From a checkpoint of a small transformer trained on Wikipedia.
Size: width 64, MLP 128 tanh GELU, vocabulary 8192.
Architecture: LayerNorm before each block, tied embeddings.
Training: a variant of Muon for these matrices, 3261 steps.
Each number is 128 + 32 x the weight over its row's rms, rounded and kept within 0 to 255. Layers, rows and columns count from 0. Numbers have three digits each. The size before them is the row's rms in percent of the matrix's.

# layer 8 attention value, 64x64, rms 0.331, rows 29-63, columns 0-63
129:138087120133142127143062136049166076133109151115120133150125102154130162156116111182126113160080133165153141151114160130183097110113171157132053121119161189094111131055132132150113186064135133
127:154159171144120117081110091088144129175077097136134063131130165079059106090079142169139108073141118131130101162140195126155159127183133114139156090113117168091094149151178130113172124159165098
115:125140177176124105186127061183092116129127128144075088158126080122096109139153100097198093104144171151159142135139098081111091166136055128134160091095177153125120138109136090172089156131156142
075:173126079127120144125130111101132177135174108173090174095081140130080127104071172200174116096112128100109105197154150106107098147116148111134131099148088119088121161131088101119130097139212085
072:121116190190120104078153108144168171122077093113168087119176098156119079108160110093105196142151081070162161117137146129116077139077169142141133090101136096117068150119172157108142126127117137
062:171098101131114126157146157152066095126146123178145141160168107115131134144163124156072150149116157082096123054133178108129111160150100114127070085134136206085135123117124123109169054115156195
071:110174084174099151141147113134107123162171175149082135092124115116164151097077083143097162123150128168156158111123095096183133064142169180134036124132120183063127152113125107130120099141099112
071:134100128171136118074069132069138158084143058103152176175090107104132158078165091149059114069149131158116148149168118121190129125118146169097095109135134183126101161121152112110157157110145152
072:114137110133206176158162117062094168160108148093122152069147112132078099128098045141066151135184146117178150144110131107114153179134119130116131127123131062117111182160079129135122159134111119
076:099109151088160106132100189124155078156086141176132105133145128083150169181132192094131186110154097084141038122139119142128090169105201130084105127116138104123143157148094155144118088109125098
076:109136143134113154112124130144163088133133147159169157129096115155115109136131111074090080165127119056095148104101122215147186143080102123195047145133128136152084168166178147090124097116154132
065:163165185116102112131144097159166075088155089172115062091089134149073128121114057090159145134162119121121176096173112125118139118127154193095111140166104118119149088138086131145123139135207158
070:200109092102121075173105128142156119110078186215165148166127120118097096191085076135131158117106138117161094145174094134153140133088111135136159139169165124150127119127111117092087135125054137
073:138089114153172154102157092123176114068091164135151136127105157139147155107120073175122112091111058117101046157116114060121180094151135120167118134121126133181164126135117164156076090158153165
078:144106124163188120106117206081214109136135111135093183177158076100133096098116131106163119204111120151100129113089111099118083145145134085100129105084112150103090107128159145129094165150177128
066:134123114119097164051132103066084142118170140136128122165129112166211187120157141118122152176179143130120089103138084125166132142073158159159149084123168086111118103158105136118120117043152126
070:108131151150126089183126097097136070150160167069152136101155126216129141123161137170126132151162078085136076101173086102088090162094112111092098104147178092142128124169184114150107148139148100
071:109081122094097141191129109134132158124178123161151170128119101113161097132122161165121196133099130110080158088058132167177118085123103123167074149156128076071161135175080154152119181112128112
071:124153129139138136078144156106184126159122163173171080122145113188172112118091179095123115100058144143073133099118098095179090153110082179149132148122102114178127119082090148130203140115091114
074:130123112144188145135125136169136110082146098121142033169130151121165116115158166048145168140143110131112163094114126096120181140140108122067106102181166143151066137129139155089146145130155051
065:079072081104125130118113114171187140155162127105131152135114146166075081191163138110145132095146151130147131091122127157116096103082090192110093155068229127124122117088085137149125135156112116
075:136118126140110134085144110146127126156091050188149161093199072180112130163169095141150071107129116185061130113125077121131174142129140086111097139163122123085140165117135167121131122127139056
068:127139117126055095103152083140161109157141159176156141113134102144084151130153140120107163145165126127131058128126131169178148117152113109091165023105076123123089193149131138093087178121118160
069:113072172176108107136109122129137118113095129100071086123106131114067148085120147118189140092162117162191144140149131103140104124177035142214122103161160125162124172156129103134119161126100112
065:108165112133130093245143175092118141131122075149137136091135124112102148122150138135165149100111103149104107108150141115105105107093133164136122115120139175113070132160130167218129100071105205
061:092155114158113141156116167135169109122108156122115167093162157081101164149153145128133161111074198129072156132170087088139187124120132160142140036169086068139120105150097131087142134141137081
077:140103077145141073169100164091164139188116109143164048089054170143127133146154176135104146127117106152120146079138143094156124133175165120201100068115128089096141110113157102115118130155095145
066:146109094072101084159117171111170185127108152099187124096125065063098103091082126088134085133152162118135111184112148127121115135108091108136142155166163090151126114152117162085157174131201149
067:118128092115157104076145122144148158116059146146155188125089080132136073117139174155161137149161124094080126062143049167115171140182129167121152181076101153103137119152093140118151153105152109
072:142106165169142187153105153141142103106140170057136096106125065165089122162154109149210139087148147086110128125123162105146163125158168092187145150074123134093117088116103131091088134067148146
066:115091112123120190166126153142113075166116109178149133119169117153156140074141081101137125084149081115117175154120119135045138166141089085173155138095111103062113196127119143111130147117172182
070:109110152117113133090073173141114115136165154161115138102085167108098156148225085170166124138137139124137110056051168106163120089125077093141135166150142181125076139126119167104112127160139103
074:148150112131152105118082161197133136163191109092102188116146159147122115107165114171128125121111104094115137167165102201087138112152136107146104088140115102164105076039105199102115115110121157
068:064092144138161116111152087110190114147109100161133126137102118163165155157102103159114062124095086081187128107117194148141172125088118132174198114140158167095139130110141103133114176080171101
075:168110104168153121074138165141123098136108097188118145057178138145095122142109155137136109057161120082059129103100151153114145102160114142139167178072159100188161121137173103132145160078132105
# layer 8 attention output (transposed), 64x64, rms 0.561, rows 29-63, columns 0-63
126:077096167128177104141115102108128164166110094190160090129095177128175132159163137158164082066122137123105105123033107130152081120138073102178106156101162140101150133126139119138114166176139107
130:144102102170147164140093139073113146107152110064160175096090133106119092048116187100158088096112191183096142131108163106125105119172116129140166146129155148172148118143142122117190104106070148
124:108124101097077173132142151106138089164099125116139125122099186162115160060075133137130151184182108101137139099181157078158128118128027115144098143131182143087119156171154154122101161121098134
064:060174158119124133145143111165139123097111179079188104168119067117157131148128092066084150151128080144180150111094096154185149132141101132124138137109144122173069119130172152112109163122053142
066:107118104085137195150131148124060060146139147105110207126104149104115177166089169122141090111113119176065093182145163127159145101170097101122136114159118173148164097154077115148086128132124126
064:112153158110154105094137105069160136150121097066136129107082102102153090098187131144160151088149117168128124187121106165121178110130156150142177137123091077179123098101142122145091206168099066
073:163096175078147109154120168155125124133109126092146097226108125139102113151119096137106092153121121095080103122139151157074144174149095120162227067146117078150095115113134127142166170142125101
072:112187109071126186141165156136118142148110146181092118104136147135064094168117125086176160215086106078122102091122160120095108120093127116173144144116152111087169123153134129141065136167081141
064:165144143141114081129068170201130105071124099136146145144103138126152159121161159131202109170119110136068102103146173152132108036092153192105153087118136159097144104108166116120135096110121107
068:168135094153132128106147077135112154124166122115157193085110087167125082072161126119100073111075120194145194139134145131154182099147058133162160116181149158089123088141129100094105139109124144
072:160111096119134191156143160094117198106121101078106092132157122121142134095124154153154135115131130202181103155134116123131072092147153159040169090148145112083169104115089110133094169157076134
067:096112124116181159129098121102129154139105123092099209120152127101157082123174228133110121141087160127121090149112125110142112096100078068178110111065170141145137178122158142106187126140101145
072:059147149152115167114137122105113147146154060053084172097125099153142142062154175114119109127161135157112143102045127106113160143166147148136112130116085125153163103133175149152184076117179134
070:125168118129065097132096146102128142194171118101128108116145088110120116170125165065145124149157188137181187075140088202104113161133125129072108105113158150085099117114135128142180133140109066
068:093120117099094086145143053138024158154110161137187110120073123144134203159133110127108167100097114100106141139155173172110170135139127141105132149203144128160121140148121088118133088127089143
063:141152126124159100176145157167175091174114138094156091135101103131076091123113104132126135070097152105110122131187202065093153094164094113104133154119103187153105152105120118161128176197091104
071:149125113122154149072154157157123163086080068200056118160109115085114139139125159090136151143092170188146139109071162178169148123166120098135144127129131183142150122090057124112129104088120120
061:118162082156165112098100170119138142134090175092103074156148142147104193099112111123152113121161095180119080169118115134100108130124151132118177112129113153174076150074216099126112055156139157
068:186100099129065144143141129153116145112143091090061132129127112076099164181163068151103158150158145088151161119155102093096139079128190059136139104147166167124137138168121096127079152141171151
078:096117153120079133080138129122139128204075139107118236098139084101096135138143130183118128101089134111111106168181131126113105113121173131170173141105129109111172077135112091142100130131126208
072:145178120203139146145123150144075135093122166122095124145132127092130194079055101155105128138103115101070145171141131108152106129148159111123155111138024137093132149139171117177180111097107146
066:185102126113148110135143172076088088134135162096107083133072172144146134103157153064130168140099156096165117177141187152100113141157157151086111144117108145156096052144071142097096129153137181
071:141081178116198160152090169132078138137101099124135147144124128133166106107103152105165096083139158136100194106120129067094086152104104188150097189191168138156161095093122095123124113123111088
067:149173105085157095096112122153111145166128111169131172133165103121114092186163093128069089198111112123054092139111147098107124145100208141080155136158098109090118150096159184147133117102148149
061:133107154143124187060124110183142138103124169133098128134150124166140093187080137139059094141164144116133147150095134172161129113142129137150134102160086096145151142060135045099138140149149045
057:170125159130093152115082095098109148156172095147121092191082084184118095083115124120098145095129082130176102107082168150089113155132132120141101225131124182114138163108148111158134145122101186
065:114142162144140159071172112155105126098135142069079146190192100114129100107078076127122122140127175130089102160074128149129138127125089155078142185180130177156123156167079127169113093111153093
066:114131188189121168066119087155081079166116115167109145130139171173119157127151109134109178157142092158186108098110106123138173142145167172118130122095048133109097082080122116119118122095087166
065:111126188180090140159073161128124102107188120135119094057124142160132179154085079096091159110101144155136136165153206107164129102096115092130115091123165137169078122131181102110082119152124138
063:138163108113099056099130096131096154145126092142105184144089154093143190146100172101084113169083132159138137115132111133109115133136104112070100113160142126191151175127123103142212142202122081
061:113121155104123103146108108116105138052122138098120135112129159080099119195136137139154072179128158133151097106139131118166108164171173186103092119140142159205154066133146111123189113108064078
067:249085156136193116211139078118174137123091102104133127154135078110157133089070125107106134114150098146116152138159121140066142109146186162133115098101134102150148137145114093119117110133115120
068:104112152152154121129126123060141117097047151158127133141095107112158141111119115101111155140156168165160132082096174062127137144082128171122146163123118127123137158225137039115167166111120097
068:142146069104103164131119174120084115140159152104174087109139097125099125102178150078154165142182128181052137141191088092142104159132178108099080151113090101177137140116106137123178096141091145
061:106156153077126110157156100140124148144142134113132084163109136133131125129159070122184118162109159200190125107121140128157074127076130149150079085202072157064089165119107115097118132155084157
# layer 8 attention query, 64x64, rms 0.208, rows 32-63, columns 0-63
082:131116106105063082117109167136098132151189106087130184105155146123208149161064135151076098110114182098141169141151137140129129122129098094123107124115118124116184062129076154178147084097155132
079:151068119178116117117073086110136105098071091139122166140130106138123156138174095153192127130160193164154128124144177115142095098141174177157154103155172179170124105112093096087148157109069110
094:155165101183115157095199180130195136100117165130114114129136063099100142134110101166137088100119136132156130092114114117098099111176150108163182127140193073112119127130127067187072120131161123
081:136107146144057135079122089153141115150121133145164113117134182132150161174098123167149140144105157141190126133084083146114187090086141137172107062061105092079135163149095110088117185160150109
083:100143119077084098086074134104138134136178123125142137163113104149139097114184134095107122164086184171182110129181190124135174147135136089147168160085107121098068119129104091186133156179098151
087:104154165130121060117108128111198150122116086111118108165132159095149116106149136107097136144142187163143100067090141141086134157123101144115125182130170128169118164147080136080196179109087055
085:105198162145085101163127146116121089134169122068152113114118116118162141171080080080199168102114087137125086118151177117174123127159120129072102107143096156137094102202118090157113145168110140
082:207112124138136133132086070087158098142157076104092178121123137112072139102104149119058091135161153169093147195144119083114129103149139157124187140101152145188099117129144056137136122151140116
088:113113116123128129137120080105089141085107071158135143105150167160122144146162135130082170151085129151127112143087199175085134172090108133081103093140159085158133150121133124198210082103185132
077:150147171144122122100163118102115137193111080142067170080175150171094064109132164133167156099078132121177138122118151117105121196063136185094164147136128154097150132119122105097071104126126096
093:158138099126128097120104113136155134063181102070124115091168139107156114107160104098149175174144172105119150176124107105056114189112098183103127127127124087167097182120186166085127140111077141
093:194153128154058094151122130086091119129151135103096165160062141109129083086139142157120126075119112172175093141181140163126078121179148111134162093155083130101154123077092123145160165098164167
084:117107057154111127159140181124093144146153137078106091154163164087101138089093130136147168135098170172175146116089093128154130106076194129044115101123147158098116128162119118203090122118105133
083:075100125160167118148144137125197121103120118126118181121085137114135047109037174133124186067143121115148147091131101101100156136159109084153095129074172138103126171118170116140159164119132105
095:160111138130120080092051145118178129175093151134148092072129134130058083144123108080134153161201144098110095083129101087067149146148156146149151116182143140133123116128091148141155144172114185
084:100168125110082212126116172142072111162148125125181142098088188095088091144144120087100176138152177169146103119153146129137070151098141111139100171086135129159140061127117076107135168148120114
090:157091144016105124166116168158150182100148063163158109153121145118149084104098098156175090128129151172117097154079148148074107154125140169107155093161152163180114136088119126115139138134108120
080:107106126085136128109130167137145074119109165076127132082144101100168094180184180061118114102093123076082112200150086173142187124110126122108117138139148105161129112125086103124185179150118155
079:110153122141109134125128150145112208169134114123124156151122160073111127147068171132131093150113109094142055177129144129121082076076139140156104172156174127080093166139135177190101130146083075
085:088153139090169122115132088124117172114163137082117120116145124139133105119102084198148140152118137116143106094178069144072108083122159152089146082170155152151180142129226091117146116192156134
073:145119104092143104138146119111107142091146197129068114148133097102145146160107099005174183150084156171172097089147139165146092131147135142155154115104114112134116158135086142088140098157149078
081:177166126115094146130089083120074110103128195155135103168133152115128111144084092158135112084102162109146165145123183066107113115094102111144101165170099167140165199140115044146157154101106118
080:071127078104086113072167129058132132168090150123151142128115145127141161066102142097180083126121067198129209097092115107143136121162118122136131139167159141116143114124182141114182115089122138
087:103072112156115174152190110160136110110160098113053172173165121134158169133133150111159093154088150132056096118119110112056129135143075077148140152162095158091131139142179128083130146144106164
088:138109219175107112121139100154133172103149136090109157111185177100157075132130086160162062134103103170120117115140115148156144130091118078167159132072157103140197186132109150099105122120118160
080:136105081117150143109116114148122177178062113085195131139111130146133103076086176115104104101060133178144169134118102127145132102129099105116117085166151121106196104183073179167095150157128119
086:173091112127130094102128110178105148191114149152105169154127130067155084175154186143157109117152137174120104128120090157126062158116100157066053163141150118095155133129164085152130140149080092
086:119115108131123047168153134132172140115125168138133102118082152157123077205185163092115101138105162129162163101117142161143077081136071086099169111149167145128042109131139112150106125127161104
084:104107100097128077089150111126144140132087127129100149097178201118112178133107130169070129140136174138049153118163157113109129133182220117126130065128130120142118170160121136138084171121143180
077:135147142111158092157134128149126119067148136149134170165141175111133111125153183109174117164089099085120122091111092036101170104153153141121094147094108160180118062137073093185091129138170154
073:135198113083124105083159091156101077154075097096141170131089110121115151139158128184158112112163157124129149072083124106138128148078134094134138096116135198180087138098157192170136084158122124
091:086191101098175149049134107135156095092122089146114150097151125126165105146143152051174106155178174137093096172127140135147123148164128108111152102166080156096158159102135122139129118041125106
# layer 8 attention key, 64x64, rms 0.217, rows 32-63, columns 0-63
079:103120105082113125104139139143107095146228132116095158080131120125181162169054123192100135096123161085154193115163144133087136125160149113112099106163138108152148084144102181166084115106147122
078:140069136170143135084098072140118109121106078089163156145088098122126174164145088113167118119150164148174137181150146139163054115136148108127142138159142185142126068117078064133090153086106093
077:148150070135144174083200182129174111126086121111097133105123057115132164126116094144139113113178088096157129147086159134101118118181134073155152089137191089089120122135084112174102129124180112
083:126140149133101135096140101147160062152095111130163061122120191142176150222141122172123156143134151130177161117098077113132175104084148109150147088080097115108105163129077108086087153131137093
074:076186083074120095110087112160152128134204116109161105149129148142102122113139112117153114114123150140174133174139147141111178144119099110106142185075109146053079140159126132142132195160068178
080:122139193144139086095171133148164089139111114079140129171084127114147142145109183102115128108112164145183121059141100179123154178120118088083109162115189114140108130170071164104124177122104063
084:135151117162126107169130164130079112185141122094139101109138166065115126124094083095148179133140150145105099159101172141127111093158129198080101095168110137126062163165173046148112118175110122
077:210147179127131126148092062070121110113156084116126202107110114120111148142113125102077094114152099155137162180129103092127132161138119105078165138070147155186145083155155065131120130137149103
078:111135084127105146090135088136099133101133078176127117096125138111139142146148150102074182177054115173107082110097145125124142166139103190121152149169157120156186140133081130138191122079201154
083:081109107146113176129123113121106187158136077121074116144173169121109077111117157161137108104086136098197124109071158151113114155079180165089183180138109144105117180116137084147073156120110119
089:192160094130096104128109146157094104109165123066161113162142095091140137125212164099092146136112186141122192140134109113102130182119155149071135122143138059141111131096159119091082157079095111
088:167127137135149098122159097087126086173184155109068146123069200141136088083136136145140146091112101164146091193142085161090048101167143127139139131128074114118146130093099167170123135118149159
082:150121093159130062185151137109137132102147166100090100110177107109123159124123132117167161155131160156150178077116103075167131077107114130059138095077155144081163130146063168183127124152096160
078:082090086179152133141164157082200105122159123128139156135136087077142094096053163115117169111119162133077141136121078088090137122190131145164115138067142170138126178100182122126135144117160112
077:140118130147116106110065102092133119168120137147185147103151120149052126150125153067153125158179137090088163094144129144053122190154138102127159113167142124110153104085090175114119105209142164
082:076155144136106219143099150154087121143140141110156143088091188090074110131136147118134168137161172178158070119164123131121079101071111120113058138080154142127158072163126134104132151148121146
085:133139167064131094146162179153136140077155071120177075161130131111094119114107126159178086081133152147116111163155104169092093170135149164097145089111171145186129083094051125107137132107157138
083:105115113086112110123113173085131084159111171105144181051115121098163108158206181109108140061102109072101136171145109167145167102158101144144126143122147125156141112115074109110150179184110128
078:146131123135113092135142158128125196137138070156109210145129133105088129179092192151161091184154132105057106144115173136133100096065109144142140154094160118093095173096108162178117122140100107
083:093161108125089090142133069107074161143081122070125177117134058115156113149126115140191125103099120131128113094168103153124088106128174178143122064123136097121215145156179147130131153154141090
083:125054103113107134120147155139091123136161152140074129166133113093094154152076125016129166148100123136193134138169128181145106148157130178188136127115092114160106158158122134100110134177152084
085:162135102140116143098090108150096115086100186153138108140081154094116118117046114151128075102132147113145159161110181119096143114094121152136096149184140174122182222176131082141124149097111173
079:064107158142063112100187130074089186116157149147135107132130143105115186104097156116182049166111116176139187144058081100123155126159161129141138151141152134104109100143162122121165126130113120
076:115097137185083128166189150166120108134147102088082177206133099119145158176141133139110108123122140101073100152135092127096159121161068071150158152153086172109146123143109142069131178131145173
074:131089135167132107102119121176099133148152139104144196114141187115124065107102091176126099155102094153122123070156097115165125182184120133175139095120182097131136154158123166045076137127090133
085:150093071090136176125105106134115237139108108096161116122107144128148084053106133151094142143073188166121149141066090147131148075123103113146142104168126127109141124172124144193105137144117121
087:159109084107109068099125144180131181172161170182109128132153081066138094165143125172127101128184154171127107124111042139136096152134089136116108169159124136085147101117134060162152136126125091
080:072080138124146083193131126165185168110121143137138136102081153141122100176164138072094092139109125127163162105117134159141103081128047096102158097159182113111087123150188133173110131115174127
089:123120153090097094118149126119116136131110124115118144110185166123109169152100155167074122174108171123070068122170126125142102164165227054115142085127101130155104133129157067169093151107128161
079:122133114139173115156153120165095133048121104144173164153139210110127107137167159141198090098113097076130123145072102102084141126154148115130059136089104165145118097164095110177082118149147108
072:107174105112157135098124107147087106182130142122141155138061102060143152150148101177127098127144161112146148063064106119162129115110144148171129115170103177168080153094153174201141087168135138
087:126208140141172130058120155124087110107119095173115208102132130113146089150155153055173104123159191126110107136150126106183120153159119122121124092154115137090164136083130133084127099058127134
# layer 8 MLP up, 128x64, rms 0.319, rows 0-39, columns 0-63
100:138131128191167153139150129106142136156137098098111086151134116135153087143114198121107092210087162122136084093130124139072185141137119152105100060086106157188150126132131124106084213126120125
103:105066138157112133091119120143109149070145149187098128173071198095096105104197139115140167082078126098166099169172146122125121110119103152137173132153153133123125099108129115145207077144150104
096:155197159078096103162111167154146188130136098103141138130125120154136124134096120118115104112151107105173156121090142119110129141150097128154197139158030104120208129108107067090152125059120138
105:120084134160126114091123167188149079099175160177153121087135097112102059122166115163113159135133105134112138136127097074098131166155187157138088150151150151121089122135055156192164092118138077
092:117127136116117104151144129127203087146122098075211121108138139079151080136172153149121128108102143190122131167111062088159114111109065177127130116116145085174137156121180120125048107126129126
104:092145122088166125140095205171115142155151123116083105075198095096163174141131163097087139112161158091132113123108103120053180094119133082092175143100134164166095119145122120164125154092164124
094:086133077122111106106135196142129143178076133163129156115143115120175170155150141127105173109141143126170123160118084110142127173111149004128182123100106160123129097145152054139142135146101100
108:147108080114171125098133178098135155124109098116156080134147142162168168168154119197105109149149146165143081078174098108109132127079094112162153154115079213154123091072126090126080144125163135
090:099140111129083120116141127132151187144174174125120110130130160159059155149132100126130157126118110071136107183139141178111092160126089073195091142127080193111173093119069112058128140147148100
113:107096148142139102112170180128107139140112123128136105048192187159090189105171146133127149149088117092192076135111111121119138138091108168100167114149155088160112161050133130129163121083089134
104:088082107049133144119146075165113123082104115159190113129158120111159138125115099108131144119147140155164126131111095121111109182049148103161164174092168153139155109053113100197158122131163146
102:074064107100093099123073149146148164077106169135177125121082144105148133164092116120146155090210113151163122174191099147150171170142097124139164121176094161137086116141115102123130111116084158
095:083164134144133136099118164131093167155139108101090114198123162169111133162130063141155123129094158122146074154182067088103139119099057157110134168137088110205188126135109137108142092152122154
094:117089115177151134135130109089134111109118118173157119109135131060163122156132021127104087153125129126107223130190163091075154122101131124169154105111113104136138144065113191136151127123143140
104:107124103074148120098127137075071116127135185142160077094204127148077137096148162156117122178134066056156111139157137185139113121187090139143105183136119136172135122113115177089115127111135122
098:102134108122135123048144191112160168129113134176129119124127143174108144116112096161093140142143135123120217205089103133170086106184110144127080167118099161111114064106133156125099145083148089
109:128126143154073141133052126102123206145106147113175124139172140166098138139117112169091120109149130130097075102137107117155193106107088105177135136191083154140063077165107093131155131156165098
104:127167122081104206176078093092144206129170161125116092104194183138151141133153136114110141136082132081176118109131130113112108097174150129087124146093121134176131098139121127130116069090157079
100:136154083155185154163184100126130143117173181138132130156112204114108145121133106143106115115128156159118100093137078082083129182075090151139078067158156136167080099101081134153121127079145163
100:079111107103124211171118108114125127084112133144177138147105122160065145070118132152124114131111146162133130175193101097101094145153109193131103128161121050163179135093135062106148157119148120
104:113226173111099146127106116116164142117170188065103072114148149067142126172106144108085137146156121114145114126095208102142181099163141098132135113133118120169129133123101098180125080087137111
097:150113065115153161149061146114149106128135135117095121128101166056181104102162080124145175144150108140094106163194126131080174128132117121170098126084178127109043085118168155133154116102143127
104:086162109109056179088144130187162119167151167143076154126155157124124065139132140114155174092160127125156074098108089119083148136114197089121130097154136169189122121114137125140131053136130125
100:181127098103106137169120154107141131133163109181112072113131112152106103153120094140132092122100064142107151094149093099156161156189105120137058216164156133107110154093198086115132106126107176
101:183150094148129152107094164078116139129066120110138156145161176130111051049117105104144135122157098118140125122131107135115141125117122106147131154158148152146110108124176174151223172049150092
102:138143138124118061124152194119135204124096159164153102136092082102110117107160074134089094110110123125103078128144070122119142094141148149094103183191167160182102086120164100149168114126160166
106:136098106134162099153077123098178169112149073163151153107140118130148156143065111146105082132150119140084110135141109139157172145074091123162156139154072124135106083100096071190115180126196176
105:153117175078155149152101151172137166092076124117138133029155128189105119123123102150154131114098109156113098167088120153090137192112120126100146154108131117089127096169112101220179103131112125
099:169160171095064179118112153085111139158162128141136092114149109143130071132121098184101135124141128131144112128126071154076129158109111161127066144095060098187173155081108146129161185161093152
084:098084160092116144173101127137133129147162130103150150095158147121064117134058087105132112148096073117150086141123109146126129167251145139167130152136106154132162048119132135123145151175095116
100:168159164098125153138137133114164113095165155116083119083148132099164134111122149110150153112140154125089067118087195130110183196111115042119098110132126085121154115125146090213167125112077130
107:131179143133130147135119153139092119083108122167196114127137135160015159110148144128138102166149124120210090200115134114133121120157139112080131160059101091163122136150131109132105102106127069
104:133091137101141227107081165142151133148068139126124064160126131118101165125109188083090107096109139141137171106121106146153126148127122146144109110065112187107077120143122110155187147124116204
098:153125091133067099114132107143129119094079103167160064145087134150080130128193148117109187198184124133151137140133164124083069198154108092139170140102136129151112148074172126160135100106124133
094:116152139091081134127147146070123128162160183139083114065121109089129102115180090159126072091097186172147031110140103093092139148107132131130095129141141153147122179136125116157157144162113190
092:096064074124130140052109092150104045107102087170112145150102175127094153141089137140142155123166100152145159163167104149128159161130113102121188096111130086136132140137076138167181163178110135
103:140139099166143145090116148103105125119091132128184105143134130065077152088182115129094127121125103130185185183126060139121156137082125111121094135104089157171115199187073108170142085147129147
108:137108117081144111167154151117164158144150098146121123053076146156077125122099162104070111153085084140157134176107121127102152133080117134111211179146111192151121123118145086120192102133118179
092:109108094193135106154095094137118086128103118171144141144142177125098178117140083157113145097144085183116133136041139072146149168148086068098171144178150140149099156162080120158153117110083133
105:119141109190132098144157169120063115104132149097127117162158193130097110072163121101094128098176093105129141162154069142175134179156150123077166120135123197126122094091108093082129122121195119
# layer 8 MLP down (transposed), 128x64, rms 0.255, rows 0-39, columns 0-63
088:081154087172101121117073112116074132139164151113189136098100144097135200080099129114174140085157128155056144107127140076135139166170117169109161183163141159123117092136122097152094103155115175
100:091111156185161098089118128133124135208196129149138115112153114114187063150112122105131131090126123108180091127119158068134078070106096121116130146082145153131103143154188132161119192104140089
093:121145084149152121175102156126117128081133134049071096111089157083123153143128164128131146121201155096059091161137120104098120110134116088120123128101127132170151132191153169207160135172143090
119:160113145152131159129158076141096108121171124133086115090089138143153092123112147114116161047103127241156150138048141141138104086169080095111125201162126148124120125137163115128115106146159121
098:150141161174097100118092155122067116118093150172108122166082120175106183127090103102121136134092123074088103123179194144058129138137137098107121173167121165096159134119059169163163153120111147
100:096173153171099182136075161156165125155171066136096119146135172123124107161156164192072090116132104074133105153112140085114136110154148107118164135118163146112127119089132145161029123095134093
087:128066123110088093117079120135067118141128159216116160113124125147123188122128124081118111110129097129094147146096145063097141161182119142143172178219116167118129075135120168107127152101139134
103:082071088137078095126110156135140172092133061104110145148091142156128130160143127153131152113090129074148147098136160165099158168092096166157121179093115145197087152155123105131051175148153161
091:134102131164120134151095080118125179153136110127119118079099150106108093130184136080143092168131151122136160063101140108168096116105100069158137109139203144118097109191140176122216133153076134
099:093142059104160127174125080110095110185151140118195127131159099122096115075125091149112154168075124174068135158154118154156118121161120148083112135127095114139168169105194123185074159124112143
108:109128142130110168187156087150092135119117145125099122093109072114142176131135090125097156050138132124151089152111151092114116125125135145127133149090158149103126159125116189162064147121094255
114:196107126113133131086121124138125120127157061153098168120174177141106087149148158118148127203114151124130119102088088153125096066163170057161190089094119118111131109101128172153105079132135172
093:157159167126084101104120083133199108174160124162074111050147108115115121143170149116079128136171100156154156142072152150177154142130173169130101107147115102107140109062137093087130146065124155
099:105138126150170158163175115072191130129092113102110106123144139122129108141205151063179120129079110206156131107131173131124142158107159129130152150149096079113086092105074106087099169132081151
094:124163174184121144122201107126133137131140089112139124122104155127147096133105096175113120090118199120121181088091087130113089116134156137151170134129135139086105162165164076110011127140147095
094:112073173135097066154114058100114136145150163074168149116094105130153132155120108111158127139126144088096092098205168179131119130098188106137172144099140180121094178151140089098155144102102165
119:147175153096153134142093131091131130150111168100149051127132099108149099097099107144119158099203084133130139126173147104134141090117127215138058106133095150131190119158181118125147140113057099
121:088118133168165039127131146133163104121155089214120104116171115143175129121090106187130119116126150096074139149127107123076166168195120145123126093122099118087165128171141101159119152069095133
098:145103140115122151111131110155085138089108166145178152192132127163116161111060100154130098016084150170074076110140152170120136132141136153147154109149140117140082103104109175153080118140174144
094:090106131177111031116157095167111156148193115190165146114142126112133123151156093141144080188137113094156115095110119119171139099103152112108113153126095147148116087185142182076072117099148114
087:174120106112187137133052133134094164177138155129169172163099089085117128148106127163153121071153088141090126074105086113104109125164134113146116072102147064153154164091176159134153154096150167
087:156141084170154146088127128109148111171116124138088177160125148083140097144119104138089150123103095159092100142102178191122137123101117150191136156171094153108068124077120121150169128060186060
107:099095165155169069086120100206161106098145178160168155180170116174157138102094162114142123107126095110103107167131141104142142127110092145145075148141093133110074147147164090090167120099073085
081:151100087108151182095154043111092114152102134093122168064152121142116150149135150187109119048118101139095125155158128165142078184141097130116134140169150119122155121169155102110109094146147204
098:101163093146134114088106138156169125149163117148125145144105116063063066211150065107106148167111098130158117092143173105193138147145099181098129116107116110104145133117147170128192149107101088
091:169146160110113064142090138100096158111155084083140161140068127083190114097136135111145156088077215197092100104130134116154129137119099177163114100140110119165122157139137182090157138140098137
105:123117046125055122158172150099160119159122154141135102084118153135089120165134125129158141133094164206170080105103141195178173102083127120133155104133067089104098123168114149093124155153124126
099:143065147129130132103135108140150129063180136119169140096117142130093121154181127072171088183093138096109118157100103159178149145130118076099131140078193139156094118202100151087106117092153170
091:139104099151137094149143164161099114122109103150084185155173157125114129154106139037129118182084157083163166124148130095139055096143144099141173099084148160122088092198140128110169133090145131
089:161102126160116139084135083159177163148082101151060178081128094152153138087140111176129174097126159182181146137132133121110156094092130128117095130135056155141129139131052153089141154080146162
109:165108211142167157120156107146086160165167089147174147094117127145156121178141109125144153145116110101123090073085102150104125204088130143095143116133148119168065124147121089119100049145089098
111:211070117105070109126157093183119178183089124139148131133110139104131137181118182043135112142120100139150147149125147080115099130111123126166164154127112153175114132122121080135047112116160134
101:075057114069171144103169076122066153144165101112086176165136125082104141143133129145165175136148153102084139136152119166094112121141125148069127124060127139113138140120150191175161133162104160
100:093102155129159162148132140128056103128125117122146215121107113133189105089117142182137095080081161099094114165178120093120140113153108193104129142167167131138138042162112102131151153096103111
088:203168114174173100132105067098166087178111088174091117112112101062120118072158152102156107140065127117164115133157176097172103123116154071129138137143147125139097106134164132110162173140131153
090:066150096135176129093132140118099167175138149154185072115096134102103154127148116102143102137110153126202095156138090092104157154169120179101129136181131060137090135145158118043158127136087117
099:088103126187094130141157119082150079091121151158139200135136118155160128066130118125180127088144124117176112139089089100179070138144105114222073162154102105124157100184127123114125117134144135
111:099152174117190099139125178191154110096071115160129052178126162096120106118099130141138130134175102163165095102085157174121119114131150071144145117128110119122134119157061118094155170172071119
085:170076145095097161118134091079156124145114105121137092148153112143102104174152048171172083070136167148170134096172120138108075140121169084116131096122154105141130122186116146121155206169128105
119:105099114170136108108142167153098096144091116090150192136108143091029149125126098128085180106108118112138104164148119131194165178159114101125169144113175151130110137066078126107098138127173177